Each number is 50 + 15 x the weight over its row's rms, rounded and kept within 0 to 99. Layers, rows and columns count from 0. The size before them is the row's rms in percent of the matrix's.

# layer 7 attention output (transposed), 1152x768, rms 0.0282, rows 886-895, columns 672-767
094:57 58 29 62 54 58 55 65 43 51 71 58 59 52 44 67 50 48 50 48 83 58 60 45 46 57 55 65 38 43 53 55 35 69 33 77 53 66 58 33 41 53 39 62 41 36 23 59 63 43 38 44 54 80 45 56 34 32 41 47 51 31 31 34 30 66 50 27 68 80 73 56 48 32 47 62 38 00 47 61 49 43 74 31 55 70 60 57 54 76 57 43 42 31 77 60
096:44 27 30 55 44 47 77 58 55 48 42 33 53 65 19 60 63 50 60 64 53 52 32 88 20 25 87 43 57 68 73 49 47 49 50 43 45 36 45 36 43 53 38 40 41 53 41 56 46 27 63 61 60 34 53 51 47 53 54 56 21 35 09 51 16 48 75 45 53 47 84 49 51 49 27 40 48 00 44 28 35 58 53 59 52 64 49 62 53 25 63 54 53 64 55 44
094:43 77 28 32 30 21 62 52 26 23 55 85 79 77 59 55 47 46 39 55 85 76 59 12 72 39 59 68 40 55 73 62 49 53 44 64 69 54 43 32 57 69 62 57 48 40 55 38 26 29 36 47 35 51 60 27 60 61 52 74 28 40 55 55 46 44 79 24 65 40 44 45 58 28 44 37 45 50 65 34 65 56 39 33 73 52 47 51 56 43 57 62 44 42 61 34
092:69 65 57 54 65 50 43 38 37 44 40 64 29 53 47 35 35 70 26 69 10 39 50 27 46 44 54 57 59 51 55 40 42 50 51 28 75 44 58 33 55 43 62 60 62 33 66 51 49 62 53 65 64 51 48 61 54 54 65 36 46 38 58 44 52 42 55 59 25 62 77 53 70 53 51 49 59 54 63 48 49 54 33 51 51 23 26 42 42 45 84 43 68 45 42 48
086:42 32 62 66 55 70 70 38 50 50 53 41 61 43 45 60 36 69 99 33 26 60 51 32 29 42 21 45 44 55 20 37 38 44 52 64 42 52 42 83 62 50 53 54 52 59 45 52 61 70 44 53 65 42 21 49 57 39 50 33 37 76 62 57 52 51 55 23 34 60 68 36 61 35 43 76 31 33 50 44 57 50 54 54 57 56 93 66 50 55 59 21 83 37 52 52
085:30 51 53 34 63 40 35 53 48 40 74 76 83 53 45 51 43 85 25 50 55 41 51 64 22 45 53 43 36 69 29 43 48 47 33 62 44 48 45 37 38 38 46 71 65 49 54 51 60 45 61 41 30 15 47 67 32 43 59 58 37 63 56 59 80 33 63 56 22 31 61 33 55 53 48 73 53 51 55 59 68 41 45 36 34 33 35 38 36 43 48 45 15 65 52 55
090:62 39 24 46 65 54 50 40 54 45 57 77 57 43 47 34 36 67 39 51 48 59 54 67 50 80 47 51 53 64 37 18 53 58 64 55 10 26 52 39 52 53 71 55 68 42 56 59 39 51 51 46 26 63 73 56 35 46 61 54 21 67 35 49 37 38 69 41 55 59 51 66 63 37 38 61 37 13 37 46 53 29 44 62 43 62 44 27 23 49 58 89 56 69 49 52
093:37 50 36 61 49 55 16 40 41 48 45 73 55 70 48 60 28 64 33 66 51 49 30 52 78 27 62 30 50 61 56 31 67 69 32 46 35 49 38 35 55 42 60 50 53 47 46 54 53 45 43 61 22 54 82 42 31 29 44 86 70 25 72 73 34 37 52 49 56 49 35 48 19 41 43 57 77 67 48 48 74 25 46 62 21 60 31 60 32 37 62 53 51 32 73 49
095:32 41 66 65 39 43 50 53 57 63 47 59 56 28 75 75 53 63 75 61 44 50 65 70 30 71 24 32 78 47 44 45 48 51 56 52 45 42 59 69 52 67 25 62 39 68 63 53 65 59 35 30 33 54 30 55 17 40 52 69 62 84 32 72 46 47 52 25 61 43 27 61 54 53 30 52 27 04 30 49 50 52 45 60 38 60 62 50 35 59 55 34 28 40 47 83
093:56 38 73 41 42 41 63 31 40 44 42 61 56 52 32 55 13 36 41 35 37 37 38 51 99 44 35 35 64 40 36 48 59 38 44 56 41 60 61 36 74 61 56 47 56 45 73 30 83 47 40 58 25 61 40 79 31 60 57 28 56 57 46 39 42 57 63 44 40 47 44 65 46 43 52 27 52 48 26 17 47 55 40 72 53 56 46 45 54 24 53 51 56 44 51 39
# layer 7 attention value, 1152x768, rms 0.0293, rows 887-895, columns 672-767
094:36 25 57 60 69 87 46 63 54 63 36 48 50 65 46 34 49 44 52 59 62 59 66 40 57 45 76 38 86 46 60 45 80 47 47 35 49 75 63 47 60 27 41 39 41 54 32 66 91 60 51 43 31 56 35 60 30 49 50 44 33 35 48 38 53 54 22 73 44 39 76 47 56 47 74 33 79 35 68 52 24 50 69 60 37 58 57 70 49 78 51 09 25 47 73 55
094:26 35 58 68 54 74 50 26 65 65 43 59 53 33 50 60 46 81 47 50 64 50 35 26 59 33 48 66 62 47 62 45 31 49 47 58 23 28 64 64 56 39 44 61 39 45 38 68 49 63 34 38 79 42 76 56 72 50 45 50 72 44 41 59 36 48 53 49 47 50 48 55 56 53 75 79 35 70 53 60 32 55 72 50 61 75 22 47 48 76 42 58 83 81 46 49
092:55 53 54 48 43 50 43 32 30 64 53 18 44 35 69 44 50 15 56 40 41 34 56 25 43 69 07 51 76 42 23 45 21 24 46 37 28 46 45 72 38 54 59 62 53 44 28 31 70 60 56 34 59 63 34 70 69 36 31 64 37 60 27 37 50 54 41 58 59 74 51 25 48 49 44 29 43 65 34 71 58 71 54 57 70 58 49 28 40 42 56 43 48 64 41 51
089:43 50 42 69 58 30 61 39 37 49 47 42 44 58 52 82 36 55 57 54 44 48 38 61 47 68 67 50 87 44 58 59 38 64 41 36 40 47 31 49 33 75 50 56 32 55 55 63 54 44 52 64 60 51 65 44 22 43 43 65 52 46 40 61 60 54 38 72 54 37 45 63 29 31 48 45 17 41 43 65 50 40 32 65 46 55 36 40 70 20 37 45 33 35 26 21
089:64 57 52 31 50 19 79 31 71 48 18 49 71 49 57 43 36 42 43 54 65 42 50 51 67 55 42 45 32 31 97 44 51 43 43 63 44 49 65 54 71 47 56 25 50 39 60 46 61 58 68 56 54 80 51 54 63 70 49 67 61 69 40 58 23 55 65 49 73 43 69 43 40 71 20 67 54 77 63 49 25 70 60 29 47 51 67 70 49 47 77 45 72 28 56 62
091:67 57 76 67 28 44 83 57 64 70 69 42 51 39 46 67 50 53 63 42 60 75 50 35 45 50 18 35 47 62 52 95 37 81 45 69 73 73 50 40 59 68 57 54 25 73 67 59 29 37 50 78 46 25 50 55 46 72 52 40 40 47 34 66 34 59 32 37 32 15 66 39 46 33 51 46 43 28 28 55 47 63 37 44 54 28 42 80 38 36 54 18 37 73 31 48
097:71 62 55 64 48 46 55 57 55 45 30 32 48 38 51 56 49 39 52 43 70 59 64 44 50 38 43 60 42 59 48 48 58 28 79 23 48 50 39 34 44 50 37 78 47 36 25 32 49 62 71 85 54 42 54 58 45 54 34 31 27 58 61 52 65 75 68 48 31 37 41 56 57 59 10 25 49 77 44 60 66 48 59 22 69 29 60 67 77 53 73 51 69 49 54 37
094:52 49 59 37 51 48 56 73 67 47 68 39 36 27 49 34 59 44 58 52 79 22 35 50 40 38 42 64 44 21 40 73 48 56 56 52 36 59 34 42 71 41 57 52 45 57 37 45 45 55 64 54 39 50 55 34 47 51 44 62 48 38 67 52 56 71 31 57 42 30 38 54 52 57 45 53 54 48 56 69 39 44 30 84 54 12 63 57 48 49 20 79 25 25 88 23
091:55 72 37 56 26 66 76 63 51 63 57 28 20 58 40 24 44 31 63 38 41 47 49 62 49 55 54 70 59 56 25 61 30 78 57 15 66 47 55 72 46 42 43 47 35 44 47 64 41 78 90 40 56 42 41 33 69 47 35 47 31 53 37 41 86 46 67 84 49 61 65 14 39 40 21 61 62 22 29 51 58 45 62 11 46 46 35 67 49 56 67 21 48 59 44 35
# layer 7 attention query, 1152x768, rms 0.0222, rows 896-922, columns 672-767
054:43 51 56 47 44 57 37 58 37 52 58 44 28 60 53 22 38 42 44 41 66 27 51 15 55 37 56 50 65 63 26 48 50 42 52 40 57 36 26 28 58 49 54 49 64 47 34 59 73 76 48 55 45 63 50 48 41 53 38 54 80 34 61 43 42 66 55 28 38 57 35 68 35 23 58 59 62 67 44 37 66 26 56 66 52 58 42 82 66 51 40 49 51 62 31 22
053:69 80 27 70 39 38 66 54 55 62 78 47 44 78 48 51 40 49 46 38 38 70 35 53 60 58 42 86 32 46 45 66 60 27 34 52 59 54 63 62 78 44 57 45 40 46 49 43 55 75 45 49 43 58 51 59 58 71 65 42 36 60 39 53 57 47 39 58 63 60 63 29 51 45 47 48 56 42 43 57 76 21 31 76 61 52 58 44 26 54 67 63 67 34 62 33
056:60 73 47 64 36 49 88 37 43 59 48 69 75 66 45 20 26 59 47 45 34 60 31 48 46 46 35 48 71 25 43 65 62 55 49 63 40 56 52 50 34 55 45 47 76 74 72 33 47 42 25 30 40 39 37 50 35 33 54 35 31 36 71 63 50 73 55 37 10 41 65 39 54 36 64 53 49 63 56 70 54 63 24 61 65 50 33 79 56 43 32 17 31 47 44 48
055:33 41 30 58 09 61 43 59 52 29 25 51 57 55 52 59 56 41 44 60 66 58 56 56 65 48 48 57 36 58 54 18 67 28 56 46 42 48 27 55 50 33 67 62 46 38 77 33 47 63 42 50 50 73 60 54 58 50 44 39 27 22 27 28 44 52 14 51 84 53 69 69 32 28 41 28 50 34 58 53 70 50 65 40 34 34 26 54 34 41 56 51 44 52 62 31
056:67 49 31 40 30 53 62 42 40 48 54 52 81 46 61 57 70 63 68 28 39 72 27 38 42 42 76 62 50 44 64 61 52 49 52 52 56 51 52 38 26 27 47 49 45 60 45 88 66 58 42 26 73 25 67 64 54 69 66 56 62 74 41 48 82 59 51 53 81 33 48 33 53 41 66 65 59 56 39 61 45 22 47 42 85 42 54 49 29 59 50 64 45 57 66 48
058:40 54 56 41 27 45 71 13 55 44 50 43 51 73 48 58 46 68 62 33 67 62 41 30 35 42 55 44 10 85 39 42 57 76 63 31 73 61 67 63 48 41 30 83 61 54 44 41 26 77 41 57 65 68 56 38 51 77 46 54 54 46 62 60 68 53 55 40 54 68 49 61 55 55 37 66 56 48 45 36 48 56 60 58 43 26 41 56 38 55 61 43 73 32 13 34
061:50 66 28 58 66 66 61 72 47 71 60 34 57 50 42 47 59 90 32 85 67 44 33 72 49 52 43 53 64 46 42 65 53 61 56 67 54 53 73 53 36 48 39 39 49 34 57 53 36 34 51 53 38 56 65 70 70 35 47 37 57 51 10 48 49 65 62 75 54 71 36 38 67 64 85 38 46 45 43 47 70 28 52 48 71 58 33 53 25 33 43 60 44 50 72 53
059:59 48 47 50 42 46 49 36 54 39 57 36 45 68 51 28 48 37 47 43 55 50 50 52 52 65 64 31 31 71 60 49 26 43 39 46 31 29 60 42 53 52 23 81 39 75 40 50 30 31 45 64 65 21 47 61 62 48 61 39 66 62 62 65 53 72 67 23 77 60 59 63 30 33 47 66 55 46 71 42 62 33 19 53 70 37 51 55 39 46 33 38 29 53 22 62
059:63 37 55 45 35 71 68 08 34 68 51 71 26 48 64 21 41 57 42 75 32 34 12 57 64 25 63 40 51 17 54 59 45 75 51 53 48 61 44 25 33 69 55 52 42 41 42 64 51 72 69 33 77 36 28 75 35 65 49 56 76 46 54 44 46 46 20 33 50 56 24 34 69 48 56 74 37 64 43 41 56 44 37 52 36 45 57 67 40 49 43 54 38 43 57 32
061:50 53 56 60 58 50 56 64 50 52 54 33 52 54 29 28 48 62 50 35 42 32 55 46 51 51 73 47 46 59 34 51 64 22 63 42 49 39 62 87 43 60 23 44 26 23 58 49 46 90 28 47 41 86 66 41 61 47 53 57 83 57 49 63 37 42 52 75 41 57 60 18 48 47 51 43 49 55 58 61 58 41 64 28 53 51 63 46 72 63 56 30 62 63 46 61
060:69 27 71 38 48 60 33 63 39 72 50 43 41 80 51 52 42 50 50 34 43 51 42 33 40 35 63 57 55 45 46 50 68 69 41 39 55 46 63 54 41 50 85 29 64 58 55 62 53 72 68 94 60 39 64 29 38 56 42 57 58 37 36 71 33 37 47 77 46 41 34 57 73 55 48 50 58 67 43 60 58 50 88 57 77 60 40 49 43 57 35 64 68 36 57 64
065:67 29 38 44 58 23 66 38 43 77 29 55 45 50 58 64 53 62 55 53 55 59 29 44 48 76 46 38 69 25 68 51 26 64 42 65 54 48 52 24 44 60 82 53 43 56 38 28 26 33 51 22 46 21 49 35 38 40 49 24 46 54 35 80 37 62 65 42 33 38 45 65 39 58 55 64 60 48 47 50 51 31 31 69 52 66 30 51 00 28 53 29 44 47 44 44
067:62 55 57 53 51 65 44 40 51 49 49 35 53 71 51 74 17 40 39 40 45 49 42 57 43 74 47 77 65 63 40 62 55 31 64 45 75 53 75 53 61 42 40 59 40 43 59 65 42 59 46 48 42 70 73 53 31 53 62 75 57 60 42 48 28 35 50 39 59 45 40 53 52 45 52 82 54 53 59 50 08 80 43 41 74 52 48 46 64 56 52 44 66 44 62 56
067:61 45 44 48 37 40 56 68 57 54 60 55 56 55 51 57 47 43 35 59 53 49 72 55 73 65 54 55 64 28 55 38 34 35 52 54 27 66 41 27 46 57 79 33 46 37 32 54 64 40 83 39 53 39 43 50 40 50 53 36 69 46 69 43 46 61 67 45 52 54 40 63 57 62 71 69 38 36 48 54 54 53 13 55 51 73 32 32 08 52 29 65 40 56 24 55
066:48 47 30 53 65 58 76 53 35 55 51 49 57 55 52 32 58 53 43 49 49 52 41 56 56 47 50 53 37 52 28 28 78 74 45 70 61 57 51 54 53 51 45 71 61 33 68 42 68 45 49 39 56 51 39 55 52 41 23 13 48 70 38 38 47 68 60 43 54 59 51 94 36 43 59 59 38 53 58 46 50 44 33 39 41 48 52 59 40 38 24 57 64 19 42 57
063:64 46 31 38 67 36 51 44 56 62 62 47 64 37 57 45 43 69 46 57 58 72 38 43 60 45 70 76 43 42 36 79 30 57 53 48 76 50 37 28 50 79 84 57 48 52 32 37 47 54 43 25 28 43 45 21 42 56 72 58 54 31 50 78 84 57 14 80 65 68 42 27 34 60 31 65 35 55 48 31 30 64 39 53 42 61 47 56 50 55 27 39 18 61 44 88
071:39 73 66 44 38 38 17 43 65 37 70 54 56 44 60 48 59 26 46 29 43 59 32 36 40 57 42 55 21 42 48 64 67 36 53 47 50 39 46 59 63 25 28 63 64 33 37 48 43 65 47 44 59 62 64 34 30 53 50 54 40 78 65 30 39 41 28 46 70 50 52 41 22 33 44 49 45 67 61 44 21 44 41 60 80 52 38 61 75 72 70 50 37 56 72 28
066:40 42 78 54 28 47 20 64 60 32 41 44 41 86 71 62 48 05 30 67 47 44 46 36 68 33 63 76 73 47 36 46 73 08 49 40 54 76 64 29 79 46 64 62 36 54 64 43 32 61 62 61 44 58 59 58 56 37 43 62 65 41 79 36 21 67 45 73 66 50 46 58 68 54 48 56 45 47 43 56 52 35 24 74 47 51 52 49 27 72 34 40 69 47 60 47
075:53 67 17 36 77 51 73 34 36 64 59 46 70 51 33 58 36 54 32 51 54 55 52 64 66 33 46 71 72 34 48 47 50 45 71 50 86 39 64 58 40 53 75 38 56 38 63 51 50 40 57 26 53 46 69 45 34 48 53 31 46 59 56 44 28 71 43 82 41 34 47 56 44 73 73 80 33 33 50 46 69 41 47 52 42 73 44 52 34 25 48 69 42 45 56 56
066:85 56 30 50 42 49 50 37 44 64 85 54 47 46 45 39 37 57 40 70 65 57 35 46 57 51 56 71 46 65 57 70 18 68 42 71 29 42 61 32 32 71 55 60 32 60 36 37 55 16 38 48 84 72 40 52 30 83 72 57 43 42 67 31 60 49 64 28 58 49 73 51 43 42 52 50 64 51 28 79 31 62 67 50 60 48 37 50 57 50 58 52 49 44 54 52
069:65 52 30 62 44 35 28 45 70 77 26 41 32 48 52 38 49 29 75 67 52 35 18 37 39 37 54 19 51 74 66 47 74 78 58 58 51 43 58 68 40 51 51 52 66 60 69 26 62 36 72 69 43 48 50 54 88 56 36 52 36 70 66 38 80 30 62 44 67 54 71 68 23 52 51 10 61 68 43 59 40 49 59 53 52 41 51 25 75 70 69 45 43 43 23 19
071:26 62 62 55 15 37 34 44 84 43 18 39 53 60 38 68 34 26 60 68 38 55 23 55 46 52 45 46 67 70 24 50 63 27 75 42 60 50 50 49 52 31 72 58 48 63 54 62 69 75 69 49 66 53 38 45 67 59 56 67 36 68 45 37 60 65 13 36 39 69 60 36 48 33 48 23 53 56 57 49 41 37 54 61 57 33 66 32 76 60 72 40 41 56 73 73
068:60 42 59 53 61 51 47 44 52 36 52 39 47 47 51 39 65 56 53 57 39 45 58 63 38 64 49 32 47 36 47 42 33 74 56 49 66 65 54 50 43 63 66 51 58 43 79 29 55 50 26 71 43 20 29 42 54 60 39 64 59 32 23 14 77 49 64 18 51 59 52 40 38 57 48 71 38 58 41 49 53 29 51 58 49 52 63 56 38 62 40 53 54 22 47 35
080:65 85 35 49 68 48 51 51 51 52 23 54 53 37 41 58 45 32 64 68 45 43 48 44 54 46 28 44 67 69 75 62 43 52 84 41 76 55 37 64 27 27 64 62 69 68 62 11 57 50 50 37 70 63 45 49 55 61 48 66 33 66 51 71 78 36 37 30 70 55 60 38 35 50 69 64 43 69 23 69 16 52 72 36 33 44 42 38 72 60 86 47 11 53 61 44
072:55 46 68 38 40 77 43 61 55 61 49 44 40 56 63 61 76 61 54 49 46 60 46 47 49 48 57 33 72 29 33 38 60 35 15 41 39 73 78 32 55 39 47 41 56 52 46 20 38 38 63 46 54 47 32 65 47 31 67 31 47 41 50 50 37 53 66 21 65 54 49 55 54 53 34 52 60 36 48 55 87 35 49 60 44 40 56 71 45 40 40 64 79 58 40 32
070:49 74 40 46 56 39 23 59 68 32 46 57 65 56 39 65 55 57 80 69 21 53 45 58 43 35 33 24 54 53 55 62 73 68 65 45 56 34 08 59 24 48 30 30 62 45 30 34 67 75 63 56 57 52 41 41 55 76 50 80 25 45 47 36 80 26 40 45 48 57 49 09 36 44 60 53 52 41 40 51 51 51 67 71 50 58 50 57 69 62 64 37 36 37 57 40
080:65 71 44 68 44 28 32 47 56 33 65 67 38 47 50 58 51 50 63 50 34 40 29 68 51 48 52 39 72 64 43 60 52 56 73 59 47 26 37 67 50 34 33 77 67 57 61 23 68 68 62 46 52 27 59 40 42 39 38 50 64 57 39 64 35 47 57 30 47 70 65 50 40 41 58 30 63 58 29 26 42 56 61 70 49 39 52 42 35 46 50 48 68 47 38 18
# layer 7 attention key, 1152x768, rms 0.0214, rows 896-922, columns 672-767
058:82 46 68 44 50 36 45 74 60 44 40 46 42 60 56 69 56 35 36 44 56 48 67 51 33 44 26 43 46 44 55 46 43 29 69 67 41 44 58 53 61 55 85 48 55 59 54 64 43 49 57 15 35 21 44 36 73 99 64 21 35 54 49 35 56 33 38 49 53 67 64 54 37 47 59 30 43 59 59 54 36 63 41 64 50 50 82 27 67 39 17 65 63 71 47 46
056:49 38 38 60 49 28 45 52 56 48 72 44 51 32 61 64 72 43 37 27 65 63 54 58 60 36 42 52 49 75 57 50 66 42 47 59 50 53 42 47 53 49 52 62 43 44 21 40 73 53 57 37 39 66 36 48 46 52 43 57 61 46 78 63 27 64 41 65 48 52 30 49 58 51 50 20 45 53 34 27 70 84 40 44 57 55 44 38 61 62 55 37 56 59 54 51
058:56 38 26 46 40 68 34 31 33 43 74 42 59 43 50 65 47 40 55 54 84 64 48 56 48 39 59 71 52 55 33 27 73 44 48 36 57 45 36 49 58 32 58 54 80 67 40 65 53 22 47 57 42 61 65 33 55 51 57 50 61 43 50 37 46 29 72 32 68 35 31 52 49 38 14 56 55 44 39 59 47 30 83 47 45 45 28 39 47 54 67 64 61 52 51 47
058:53 37 64 40 40 53 37 40 52 59 49 56 29 46 47 46 57 59 23 44 46 45 65 47 66 73 66 38 52 48 80 64 33 56 37 46 45 28 37 41 44 41 49 49 70 12 40 60 60 40 55 92 45 66 65 42 52 53 78 58 45 53 56 57 51 30 45 62 43 68 19 31 74 52 51 75 49 30 66 36 78 65 38 24 39 42 74 69 49 62 37 29 55 90 48 62
059:24 74 64 29 57 56 45 35 53 65 51 59 27 65 43 64 58 56 44 57 59 69 44 64 61 51 45 60 35 63 38 48 74 13 58 40 61 60 34 38 38 64 66 40 48 51 35 45 62 60 51 62 32 57 43 54 73 45 42 37 67 49 66 71 20 39 63 44 16 61 47 28 51 62 47 61 42 31 64 43 55 52 51 22 31 52 53 50 55 68 59 11 64 44 59 49
059:63 21 64 44 58 61 15 66 37 38 24 54 33 41 44 39 59 72 62 26 30 39 33 78 59 64 64 22 81 12 58 39 58 57 62 76 41 51 33 56 42 22 36 32 47 59 69 56 48 26 77 62 46 37 46 75 38 46 32 63 80 55 54 48 29 33 62 75 31 66 29 32 39 62 22 22 27 48 54 51 68 01 33 66 56 65 56 50 62 35 48 37 39 48 64 37
058:56 49 49 32 40 52 59 53 51 56 33 52 41 40 52 31 47 40 56 51 58 36 65 33 49 64 25 42 49 73 49 57 54 48 60 43 75 59 34 39 32 58 33 55 74 55 48 67 48 48 65 53 29 54 49 60 57 19 49 48 52 79 65 33 58 35 32 47 50 49 62 37 27 49 49 55 62 63 47 62 59 39 31 64 37 55 53 36 63 58 51 25 52 58 66 39
064:59 64 65 60 43 52 14 69 45 66 41 74 40 53 21 36 56 80 54 22 06 54 39 40 53 42 46 30 57 40 49 37 59 46 51 52 67 58 61 43 13 45 43 58 60 41 35 35 52 71 43 56 46 99 49 42 28 43 56 46 47 56 55 66 34 34 52 34 51 44 40 52 67 63 30 38 38 48 34 55 51 28 52 56 37 54 58 56 79 41 58 63 59 73 71 47
061:28 52 30 60 32 28 00 80 52 71 71 44 20 51 35 26 72 80 50 67 34 40 63 64 46 57 49 03 58 63 44 36 46 43 45 43 60 40 47 65 47 29 65 48 41 47 61 50 34 30 52 43 30 66 26 32 62 46 57 46 44 63 43 23 25 46 45 55 60 69 46 68 58 35 50 50 43 31 59 60 65 50 49 71 48 56 55 62 30 63 91 50 65 34 60 24
067:68 53 57 54 44 72 46 52 55 41 42 50 44 31 72 53 47 36 64 64 51 45 26 18 57 54 74 33 46 42 88 54 51 65 49 40 56 44 43 52 67 61 44 83 54 34 61 48 36 40 39 47 65 00 45 30 85 40 43 51 19 31 42 35 57 50 44 22 55 43 36 69 57 47 46 41 49 50 44 20 43 30 32 67 10 45 81 51 51 34 37 76 61 50 52 59
065:62 57 32 56 59 59 83 43 54 22 71 40 49 29 65 59 54 00 60 57 66 70 26 53 28 44 27 72 46 62 31 61 67 49 80 54 35 66 49 48 38 43 42 54 45 89 45 48 63 48 49 31 55 51 64 70 55 46 42 52 22 41 44 39 52 56 41 47 66 66 62 41 49 37 60 47 07 48 41 88 33 75 58 52 64 25 56 35 68 56 61 45 25 63 61 29
062:32 31 63 62 47 67 26 60 60 50 67 47 46 50 43 19 68 78 21 39 32 56 59 50 57 17 39 21 39 46 30 49 55 36 59 63 54 32 59 53 34 52 36 43 55 55 68 49 57 73 54 54 41 65 52 49 52 44 44 64 66 67 76 48 48 33 28 52 24 55 55 36 47 66 30 65 22 20 34 44 29 61 54 57 41 53 41 50 75 59 73 29 42 54 52 41
073:39 33 53 37 41 59 76 49 53 46 64 54 74 23 54 45 44 32 66 31 84 37 66 51 41 47 55 62 65 36 37 60 62 70 60 38 49 44 38 64 75 24 57 67 67 36 37 37 40 69 65 48 50 79 48 38 51 53 57 34 29 24 54 44 79 52 43 65 64 40 93 64 50 66 54 29 55 47 44 51 53 46 70 59 45 42 63 28 43 49 53 59 50 45 60 39
061:30 51 57 67 57 42 50 42 34 54 06 41 42 52 39 37 53 83 58 51 46 26 27 40 34 28 29 61 61 54 47 49 62 64 58 48 98 59 36 79 30 52 50 78 70 62 44 44 50 62 44 71 53 33 38 67 51 29 57 48 56 68 40 55 30 37 47 45 52 55 49 32 18 64 21 50 72 53 49 57 34 47 65 22 37 45 75 65 52 51 52 36 59 42 67 35
068:02 17 50 33 36 57 25 54 65 49 68 29 37 28 33 58 50 61 50 32 49 47 59 82 45 42 35 49 75 70 40 57 42 57 34 42 38 44 71 23 36 18 13 65 55 47 30 39 33 43 51 36 48 46 80 51 38 46 66 40 65 42 49 51 72 33 55 74 54 56 93 17 39 45 56 48 53 32 60 53 59 24 66 60 75 45 47 54 56 50 57 42 61 59 55 40
072:60 61 54 64 23 56 48 44 55 52 13 50 25 50 35 44 74 61 51 64 30 53 24 49 66 54 52 32 52 72 52 47 48 64 49 56 54 30 66 62 60 52 45 66 48 66 67 48 68 42 48 65 53 62 39 56 54 65 24 45 62 47 33 59 30 55 82 31 37 13 52 60 65 45 55 56 36 63 61 32 55 51 38 40 43 47 49 54 56 41 64 51 60 63 35 43
073:56 40 45 41 63 61 84 62 45 54 63 29 44 39 57 53 42 46 65 72 73 40 74 46 26 36 54 91 45 52 35 70 56 71 60 43 21 61 58 60 75 52 60 39 62 54 27 34 56 62 67 67 49 42 54 52 78 44 65 69 22 42 53 67 68 68 51 77 44 17 91 62 31 65 54 42 31 52 46 49 83 59 56 65 43 32 54 30 79 34 50 63 58 68 71 70
063:31 46 42 23 47 68 71 44 46 47 66 49 68 10 34 36 45 61 44 54 58 47 57 55 42 43 32 57 67 51 44 55 43 71 58 67 53 41 43 78 31 43 48 51 95 53 60 67 56 38 41 49 50 46 41 28 67 41 43 34 28 33 11 68 53 44 79 54 36 51 71 45 33 43 56 46 66 63 49 40 39 48 96 44 52 26 44 54 58 57 50 62 31 51 55 42
086:63 51 78 72 36 49 18 44 56 63 38 56 16 50 53 26 81 88 46 57 45 66 27 49 38 54 55 42 35 34 58 41 48 30 53 62 55 41 46 56 65 63 51 44 54 50 48 50 45 42 49 57 34 40 41 57 53 66 49 34 73 46 45 58 45 60 27 17 57 51 38 52 59 74 46 45 21 40 46 60 45 49 28 45 53 49 46 41 34 56 62 45 46 26 46 46
072:68 66 63 46 57 43 29 43 33 43 39 37 25 59 60 52 56 32 48 65 50 72 67 41 58 26 53 22 56 43 63 36 85 32 61 38 51 49 62 68 52 74 63 36 63 13 72 39 41 87 40 47 43 40 61 46 46 42 48 69 47 59 59 75 33 47 46 36 45 47 12 56 59 55 44 47 40 32 66 72 61 35 06 62 53 83 54 43 33 58 34 66 41 59 47 63
071:62 37 37 38 34 45 57 62 49 25 47 23 62 52 52 86 42 47 78 48 61 41 59 81 26 63 29 88 28 61 20 49 33 32 62 34 50 73 33 37 74 29 34 48 46 70 21 24 57 49 84 28 48 40 52 35 37 30 59 50 19 55 35 55 49 44 46 58 60 43 67 63 80 58 64 45 48 48 44 35 29 57 37 49 63 51 51 54 63 44 73 66 39 74 45 68
071:37 42 44 63 65 60 64 46 49 66 52 49 68 53 71 59 37 00 38 33 65 39 63 46 35 49 39 57 49 73 57 66 28 66 47 54 54 65 70 54 48 34 48 59 60 57 44 64 37 32 39 54 50 46 18 31 59 63 44 45 41 36 56 47 53 47 55 72 52 33 71 59 52 76 51 57 47 65 82 35 35 61 73 51 28 35 52 54 78 43 52 73 46 57 43 44
071:65 41 59 64 33 25 48 73 55 41 45 44 17 56 56 65 60 79 65 30 23 44 29 64 67 62 46 58 42 62 52 24 39 36 44 57 36 29 32 52 48 67 43 60 41 45 45 57 64 32 65 54 61 31 41 60 60 51 25 31 68 39 76 48 44 55 81 32 39 48 51 74 46 50 65 27 68 58 32 49 67 60 29 63 61 54 39 65 28 52 55 49 63 34 33 59
077:37 52 43 41 51 44 76 66 50 49 61 42 54 30 65 73 34 54 65 67 60 28 61 80 26 58 63 77 29 59 53 55 35 47 66 75 26 39 47 60 86 51 51 54 58 50 38 74 68 70 62 53 18 59 46 46 51 75 67 45 38 50 61 37 44 57 32 32 52 47 65 41 60 81 51 52 60 64 32 52 57 50 37 47 72 33 65 53 69 54 45 50 57 60 47 36
068:81 41 59 26 53 36 54 42 65 62 47 21 31 72 14 48 69 57 52 46 21 46 52 45 79 54 66 55 20 53 47 14 43 44 66 44 50 60 53 45 46 58 42 35 22 88 67 66 36 44 37 51 32 66 82 62 56 48 34 64 64 67 26 45 25 72 85 72 65 61 40 86 58 37 51 29 35 39 59 34 25 43 56 54 24 60 72 46 32 44 63 64 31 25 38 42
072:35 33 55 59 35 71 50 56 42 41 42 40 51 41 62 51 33 49 91 52 57 55 47 59 26 36 48 79 39 58 48 34 48 72 44 61 25 81 63 46 60 33 50 56 60 56 62 52 49 47 57 50 44 47 37 40 33 32 51 63 50 43 79 39 59 52 87 70 58 37 54 69 58 73 78 30 84 56 45 56 51 75 49 40 16 30 41 67 57 18 56 52 48 51 41 49
083:52 50 58 38 68 65 52 57 52 31 45 21 68 42 58 42 41 45 74 68 38 24 22 54 52 45 70 89 08 64 31 65 44 75 49 47 43 54 65 54 27 46 42 62 38 59 29 35 61 47 57 40 35 50 33 26 50 41 52 59 30 47 56 70 50 57 85 63 46 63 48 73 53 57 50 30 14 61 39 50 39 73 57 64 47 29 47 41 52 41 59 46 34 33 41 46